Weights of a small transformer language model.
Size: 14 layers, width 384, 6 heads of 64, MLP 1024 SwiGLU, vocabulary 15103, 36.4M parameters.
Architecture: RMSNorm before each block, rotary positions, no biases in attention or MLP, untied embeddings, normalized queries and keys.
Training: a variant of SOAP for these matrices, 574M tokens.
Each number is 128 + 32 x the weight over its row's rms, rounded and kept within 0 to 255. Layers, rows and columns count from 0. The size above them is the row's rms in percent of the matrix's.

# layer 10 attention query, 384x384, rms 0.276, rows 111-119, columns 192-383
size [119 109  93  87 106  88  85  93  89]
[[103  46 157 193  97 116 130 140 188  85  91  76 141 118 149 120 116 100 158 166 134 143 169 152 128 173 151 194 127 112 137 141 140 123 185 121 155 163 121 107  32 117 151 114  93 101 122 136 161 106 122 101 184 178  91 159  74 131  98  92  81 142 160 134 131 141 124 132 150  90  36 148  66 116 169 147 111 142  94 120 126 119 151 115 116 110 158  87  78 185 133 133 107 110 121  91  93 105 126 192 107 190 153 126  91 130 158 106 114 147 147 138  91 129 106 120  92  84 123 172 117 102  67 134  89 139 145 117 155 107 185 210 167 189 175 107 114 120 119  85 136 118 151 139  61  95 186 116  92 101 209 141 178 117 118 159 119 141 151 137  97 165  97 112 138  96  99 111 124 141 145 107 124 130 110 110 110 153 118  94 181 174 146 171  95 146 114 137 156 152  64 103]
 [139 123 198 130 131  89 109 127 119 187 137 189 126 189 112 125 130 110 133  77 127  95 122 136 143  85  90 113 160  84 154 153 120 110 117 133 107 124 125 115 122 104  82 159 145 129 167  85 116 147 105 149  80 106 136 181 125 126 160  97  91 145  94 171 114 139 144 108 151 132 187 123 205  59 122 143 121 157 129 117 136 153  96 134 137 151 100  59 114 114 189 127 137 164 168 150 172 124  93  84 145 127 104 120 158 105  56 129 125 150 104  59 144  89  63 199 111 140 105 120 115 142 140  54 116 175 185  97 115 124  86 122 144 111 108 181 129  72  80 165 130 122 134 115 129 156  91 151 182 156 105 187 101 165 151 126  78 150 176  78 178 112 117 167 127 118 177 113 131 137 114 137 122 169 175 141  74 194 180 157  99 118 192 144 197 122  98 113 121 138 137 101]
 [ 74 108 144  96 145 108 146 163 185 133 154 166 131 153 127 116 127 122 114 146 108 126  82 142 122 121  77 127 211 127 104 144  99 101 104 125 103  72 105 108 146 154 145 146 157 100 129 141 130 156 118 165  81 122 119 149 149 117 116  73 151 127  78  98  80 156 162  79 131 147 142  92 152  78  90 171 155 128  98 122 124 150 123 163 150 132  86 131 142 116 178 137 180 145 151 133 166  79 125 128 122 106 155 161 150 163 126 106  87 140  73 172 164 129 100 153  88 122  96  82 132  96  98 173 126 181 143 103 106 123  96  82  92 105 165 117 162 115 127 154 121  70 147 170 175 180  95 122 199 135 144 119 117 144 181 161 161 156 130 163  98 112 139 111 105 147  90 211 133  67 127 134 133 132 192 111 118 106 177 142  83 102 138 123 106 120 123 109 223 126 118  95]
 [109 137 143 163 140 137 120 159 122 171 105  19 152 136 147 137 145  88 151 149 118  98 145 110 107 127  74 171 102 123 137 123 192 144 123 151 135  96  94 165 104  84 124 191 146 133 125 155  86 163 104 123 156 167  84  80  84 118 116  90 168 172 108  92 159 109 178 103 138 115  81 141 168 163  99 164 137 161 166 107 144 116 120 101 161 113  92 101 124 146 105  78  93 105 120 124 118 155  81 115  96 111 149 115 151 154 131 163 133 142 107 155 139 107 167  63 117 145 121 151 102  70 103 151 144 119 150 117 130 167  98  91 100 147 148 141 139 164 178 128 102  85 129 194 130 155 116 103 170  68 142 171 115  92 158 110 167 110 161 161  69 183 134 142 120 140 161 174 161 100 164 169 131 133 151 144 127  86 133 145 140 115 119 114 158 172  57 131  98  95  93 131]
 [133 175  85 105 145 177 151 176 142 148  87  80 151 130 134 147 164 111 141 184 188 136 116  94 122 110 144 119 136 166 120  67 126 133 154 174 147 118 133 115  83 140 167 197 153 129 145 173  70 140 127 128  85 115 127  74 114  93 116  85 174 140 122 171 161 153  79 124  86 117 128 164 148 111 122  84 106  94 159 118 141 138 130 150 184 118 104 124 118 117 105 149 131 107 135  77 111  90 135 117  87 117 152 142 146 136 166  84  85  86  92 142 135 174 128 125 118 131 111 153  94 121 148 101  96 128 122  51  83  89 157  76 120 109 138  85 136  80 149 163 161 130 131 141 154 148 118 123 147 145 132 134  98 139 123 170 110 168 126  93 173 171 162  87 185 103 113 141 126 127 111 127 158 131  76 117 110  53 121 144 139 144 134 120 129 162 183 127  96  77 170 128]
 [110 158 110 117 213 113  90 163 146 136 176  84 119 156 100 149 175  54 149 152 124 185 100  92 137 110  89 166 112 154  52 101 196 120 130 110 110 125 152 190  70  38 131 126 145 133  87 102 151 138 156 171 116 139 155 178  98  98 104  90 154  83 133 119 149  91 114 114 100 128 122 134 136 159 128  66 108 121 164 103 181 110 157 133 121  90 131 173  68 170 143 190 160 150 100 146 164 139 136 120 118 127  93 108  86 149 136 148 149 141 159 145 111  88 186  81 194 109 140 124 135  74 126 127 189 165  88 135  98 138 116 151 126  98 159 117 162 132 157 140 178  90  98 126 118 158 105  94 113 146 134  64 146 124 163 168 104 151 134  92 119 172 139 157 170 161 112  93 126  86  96 134 103  90  99 123 167  88 143  85 101 155 157  90 132 192 113 156 170 131 102 177]
 [146 120 150 133  54 139 184 122 134 121  93 113 157 124 118 147 130 157  89 163 112  77 185 118 126 167 142 118 155 122 111 134 127 130 145 101  96 131 120 181 150 155  93  85 164  98  86 164 180 104 102 152 132 120  90  36 146 132 176 117 154 166  87 128 160 134 141 105 100 130  98 167 105 182 149 167 112 167  79 125 107 194 124  93 179 149 157 128 133 131 146  78 140  74 108 153  88 120  96 138 147  72 193 142 212 116  95 123 148 127 166 161 134 116 153  98 170 164 144 162 130 110 131 150 127 102 154 106 115 145 147 135 159 150  95 163  92 147 180 175 141  89 114 123  99 148 164 134 142  97  88 123 123 131  60 120 122  75 115 210  85 255 127 162  68 163 121 101 160 217 116 158  98 105 138 122 133 130  70 169 157 119  59 194 111 154  90 156  95 101 137 155]
 [ 79 124  85 125 115 148  87  75 132 110 139 118 129 155 190 121 108 114 149  97 147 102 112 118 113 175 182 154 151 130 162 116 129  98 124 109 138  89 195 119  72  78 170 146  93  99 107 114 102 120 148 170 115 104 146 121 158 204  95 118  95 118  87 173 120  74 145  96 148 135 115 110 116 167 144 146 153 161 150 163  98 134 141  93 139 180 101 188 125 163 117 126 137 104 132  91 101 142 139 152 166 194 186 119  98 147 112 133 115  80  91 140  96  90 153 124 170  59 112 116 133 164 131  96 178 148 171  87 147 130  81 162 114 173 115 161 160 102  92 121 154 155  96 122  90  96 142 126 106  18  79 135 145 106 119  63 123 154 148 174 181 181  96 123  94 109 150 105 147 118 130 138  90 172  98 163 135  87  93 114  31 172 140 175 152 146 136 150 156 143  95 138]
 [135 138 137 118 114  53 167 110 120 153  93 177 101 133 137 126 116  87 218  89  99 124 122 131  89 119 162  57 139 144 152 140 139 176 131 134 153 136 167 109 155 181 124 130 170 131 153  89  92 120 108  87 161 193 113 129 153 105  91 160 131  98 180 100  90 107 108 152 155 136 118 178 119 124 167 130 105 164 135 116 142 120 153  77  96 106 111 176 150  94 144 131 150 114 157 115  96 144 134 116 108 109 124 125 137 111  90 139 149 185  84 128  88 116 125 139 175  96 158  87 124 136 135 116 145 110 125 188 127 158  72 122 136 156 111 117  84 143 160  99 200 133 115 123  74  84 134 166 142  71 186  91 188 112 133 144 171 129  96 132 127 122 155 174  59 105  49 108 141 151  78 130 159 147 133 119 169 145 102  82 156 113 151 100  80 107 115 142  47 128 164 147]]
# layer 10 attention key, 384x384, rms 0.263, rows 111-118, columns 192-383
size [107 110 122 101  85  95 110 107]
[[107 117  94 145 182 124 121 121  99  95  72  84  85 125 168 106 122 146 119 146 156 142  99 121 148  75 104  80 144 144 131 111 169 154 166 150 137  86 113  81 120 131 149 187 131  44 147 190  68  97  92 155 174 103  85 155 119 134 103  88  91  99 136  69  76 118 139  90 120 126  74 201  94 157 139 132 142 117  90 113 121 118  84 111  75  66 181 127 109  86 180  76  67  37 162 184 142 174 107 129 157 135 188  70 142 130 163 103  95 185 142 142 164 143 123 140 108 147  82 156  72  92 124 110 130 125 129 143  78 146  86 178 141 162  88 152 166 152  89 148 149 112 139 143 145 120 150 109 157  99 171  83 153  90 133 141 128 163 159 130 157 106 177 141 133  98 177 130 141  98 131 176 137 163  79 120 142 158 102  93 125 161 104  80 137 115 113 194 120 109 120 167]
 [133  95  90  75 136 177 113 108 176 153 113 122 122 141 117 119 115 109 165 156 151  72 123 126 102  63 122 129 142 136 154 124 134 102 118 124 136  93 103 142 143 108 103 104 138 125  87 150 180 140 154 149 177 150 124 175  82 117 164 112 134 106 174 112 103 122 137 123 104 179  99 114 174 136 117 128 123 128 122 112 148 108  97 172 134 107 150 143 131  87  93  72 173 173 133 145 155 191  91 118 139  84 135 142 138  95 120 107  65 182  63 196  93 139 118 133 162 164 120 170  82 149 143  81 102 130 116 153 101 131 140 106 131 130 145 110  99 137 133 106  77 176  80 148 114 102 113 107 133 119 113 106  77 131  55 126 111 164 158 145 106  86 131 108 124 200 166  98 158  94 123 123 148 164 145  70 134 120  52 140  68 120 104 108 155 110 173 128 135 100  69 185]
 [197 133  89 102 126  97 163 115 183 132 165 113  86 131 168 139 108 121 122  61 129 167 134 134 147 113 148 184 114  99 120 129  95 122 174 106 148 145 115 135 172 142 131 102  92  98 168  94 146 147 138 163 110  95 164 143  40 143 155 197 143 170 115 144 125  72 140 171 105 172 133 117 135 142  97 126 165  94  59 145 107 133 137 165  95 119 147 110  86 164  95 117 135 126  93  72 101 157  15 137 168 101  73 147 112 123  98 132  70 125 115  87 148 153 176 154 158 107 107 162 150 145 175 151 126  95 118 111  89 145 175  95 137 165 138 129 123 100 101 133 168 118  74 141  50 152 140  98  74 106 138 168 114 156 158 166 107 175 118 176 118 118 147 142 133 156 127 166 139 125 151 111 115  78 170 112  98  85  66 154 101  88  90 120 135 145 148 164 161 111 102 126]
 [132 131 193  91 129  72  99 142 161 136 175 129 137  89 129 126 182 166 144 115  97 173 157 159 150  86 140 107 135 161  68 143 119  85 128 120 150 126 137 162 127 142 178 129 126 105  85 148 166 120 123 118 149 151 129 188  84 113  83 113  57 147  96 163 133 224 145 145  78 162  76 174  87 133 130 110 155  78  97  86 140 108 127 117 156 138 166 129  74 152 160 118 123 133 167 171 101 166 110 126 145 111 139  84 132  85 101 141  77 168 125 129 120 154 108 129 138  87  99 118 136  45 177 111 123 161 125  78  94 136 163 135 108 131 133 189 125 130 135 194 172 128  83 125 108 119 139  90 144  87 164 141 159  88 159 127  79 191  87 121 102 173 142 161 153 140 185 162 157 122  71 136 140  90  91  70 193 201 155 102 137 188 133  79 158  95 104 200 144  88 152 124]
 [120 160 133 104 136  80 181  83 145 114 113 159 123 169 196 181 101 115 122 117 112 160 116 162 133 121 126 127  83  98 145 139 142  93 107 132 118 177 140 131 141 131 165 113 115 154 172  90 169 114 193 173 148 133 165  96 148  99 154 166 115 109 131 110 105 152 139 121  99  95 153  89 131  88 118 161 155 120 113 201 146 153 124 138 106 149  76  73 136 171 161 117 138 162  87  82 172 155 159  96 141  92 109 104 115 167 140 142 170  81 114 108 121 129 140  85 135 127 129 189 133 111 128 170 152 116  77 131 154 174 127 175 165  99 107 116 118  97 127 103 179 112 120 121 110 113 105 145 148 101 145  87 164 175 104 113 138 124 126 100 141 107 112 153 120 110 116  90 111 181 118 119 116 149 101 119 110 194 138 142 124 112 116 167 166 143 129  87  64 148 130  92]
 [157 188 109 121 102  98 109 135  52  88  98 135 129 137  79 138  83 153  88 101 115 140  95 124 111  76 155  77  98 114 138 148 103 129  76 118 113 100 156 139 150 165 142 116 113  95 159 135 149 137 147  84 132 133 100 160 135 135 132 149 136 137  82 146 157 147 140  90 110 162 126  78 111 107 134 113 125 142 168 165  67 120 116  55 178 131 132 143 144 129 120 120 208 160 111 106 167 120 129 143 139 147 156  59 171 128 133 132  82 111 124 130 122 104 129  69 121 173 170 173 154 104 135 144 122 192  93 155 170 177 122 157 156 114 115 104 118  79 170 128 185  83 104  99 162 119 125 155 166  55  86 148 176  80 159 112 179 102 125  93 116  88  97  82 101 114 100 149 135  95 150 141  95 157  77 121 117 155 152 168 159 116 109 167 109 109 102 135 107 119 121  97]
 [127  66 177 134 130 148 169 133  93 145 151 134 114  99 104 164 115  86 126 152 126 168 122  94 128 146 171  84  89 104  65 121 105  71 151 143 183 109 120 167  86  96 154  86 126 128  99 105 135 183 127 103 109 144 122 112 132 147  71 101  70 170 171  99 160 164  98 166 134 121 182  88 128 152  97 129 157 104 178  73 166 121 139 114  91 116  28 155 124 123 134 195 161 143 187 101  80 171 110  84 194 114 173 136 144 115  95 122 148 151 218  94 158 160 115 148 127  91 184 118 141 154 114 178 154 116 149 126  51 124  69 106 148 107 106 176 123 137 105 122 147  91 171 156 102 137 115  89 122 136 218 148 155 157 120 135 130 126  48 114 152 131 133 144  81 144  62 141 109 169  64 181 104 102 172  99 162 106 125  63 113 172 124  97 148 122 159 127 129 145 132  99]
 [ 91  93 176 147 119 139  96 100 159 111 140 135  79 104 183  97 124 115  92 160 133 192  89  78 196 100  96 136 122 148  90 119 113 113 170 168 114 140 128  81 121 133 161 158 118 131 111 134 114 183 142 151 131 101 134 105 120 135 125 140  91 130 133 176 121 149 127  74 107 134 144 128  74  98 104 129  89 111 147 167  98 108  93 138 192 166 119 149 172 127 142 101  96 134 156 148 102 124 125 107 141 199 124 139 174 145 142 105 127 199 110  97  99 143 101 124 164 159 154 147 118 172 152 151 118 112 128 106 129 146 164  90 179 117 127 121 126 116 149 104 172 211  80 132 139 119 113 123 132 130  55 123 117 211  70  87 151 189 140  95 130 103 170 171 126  48  84 178  61  99 133 110 106 108  91 135 103 120 138 127 155 151  38 120 164 120 176 123 133 104  56 117]]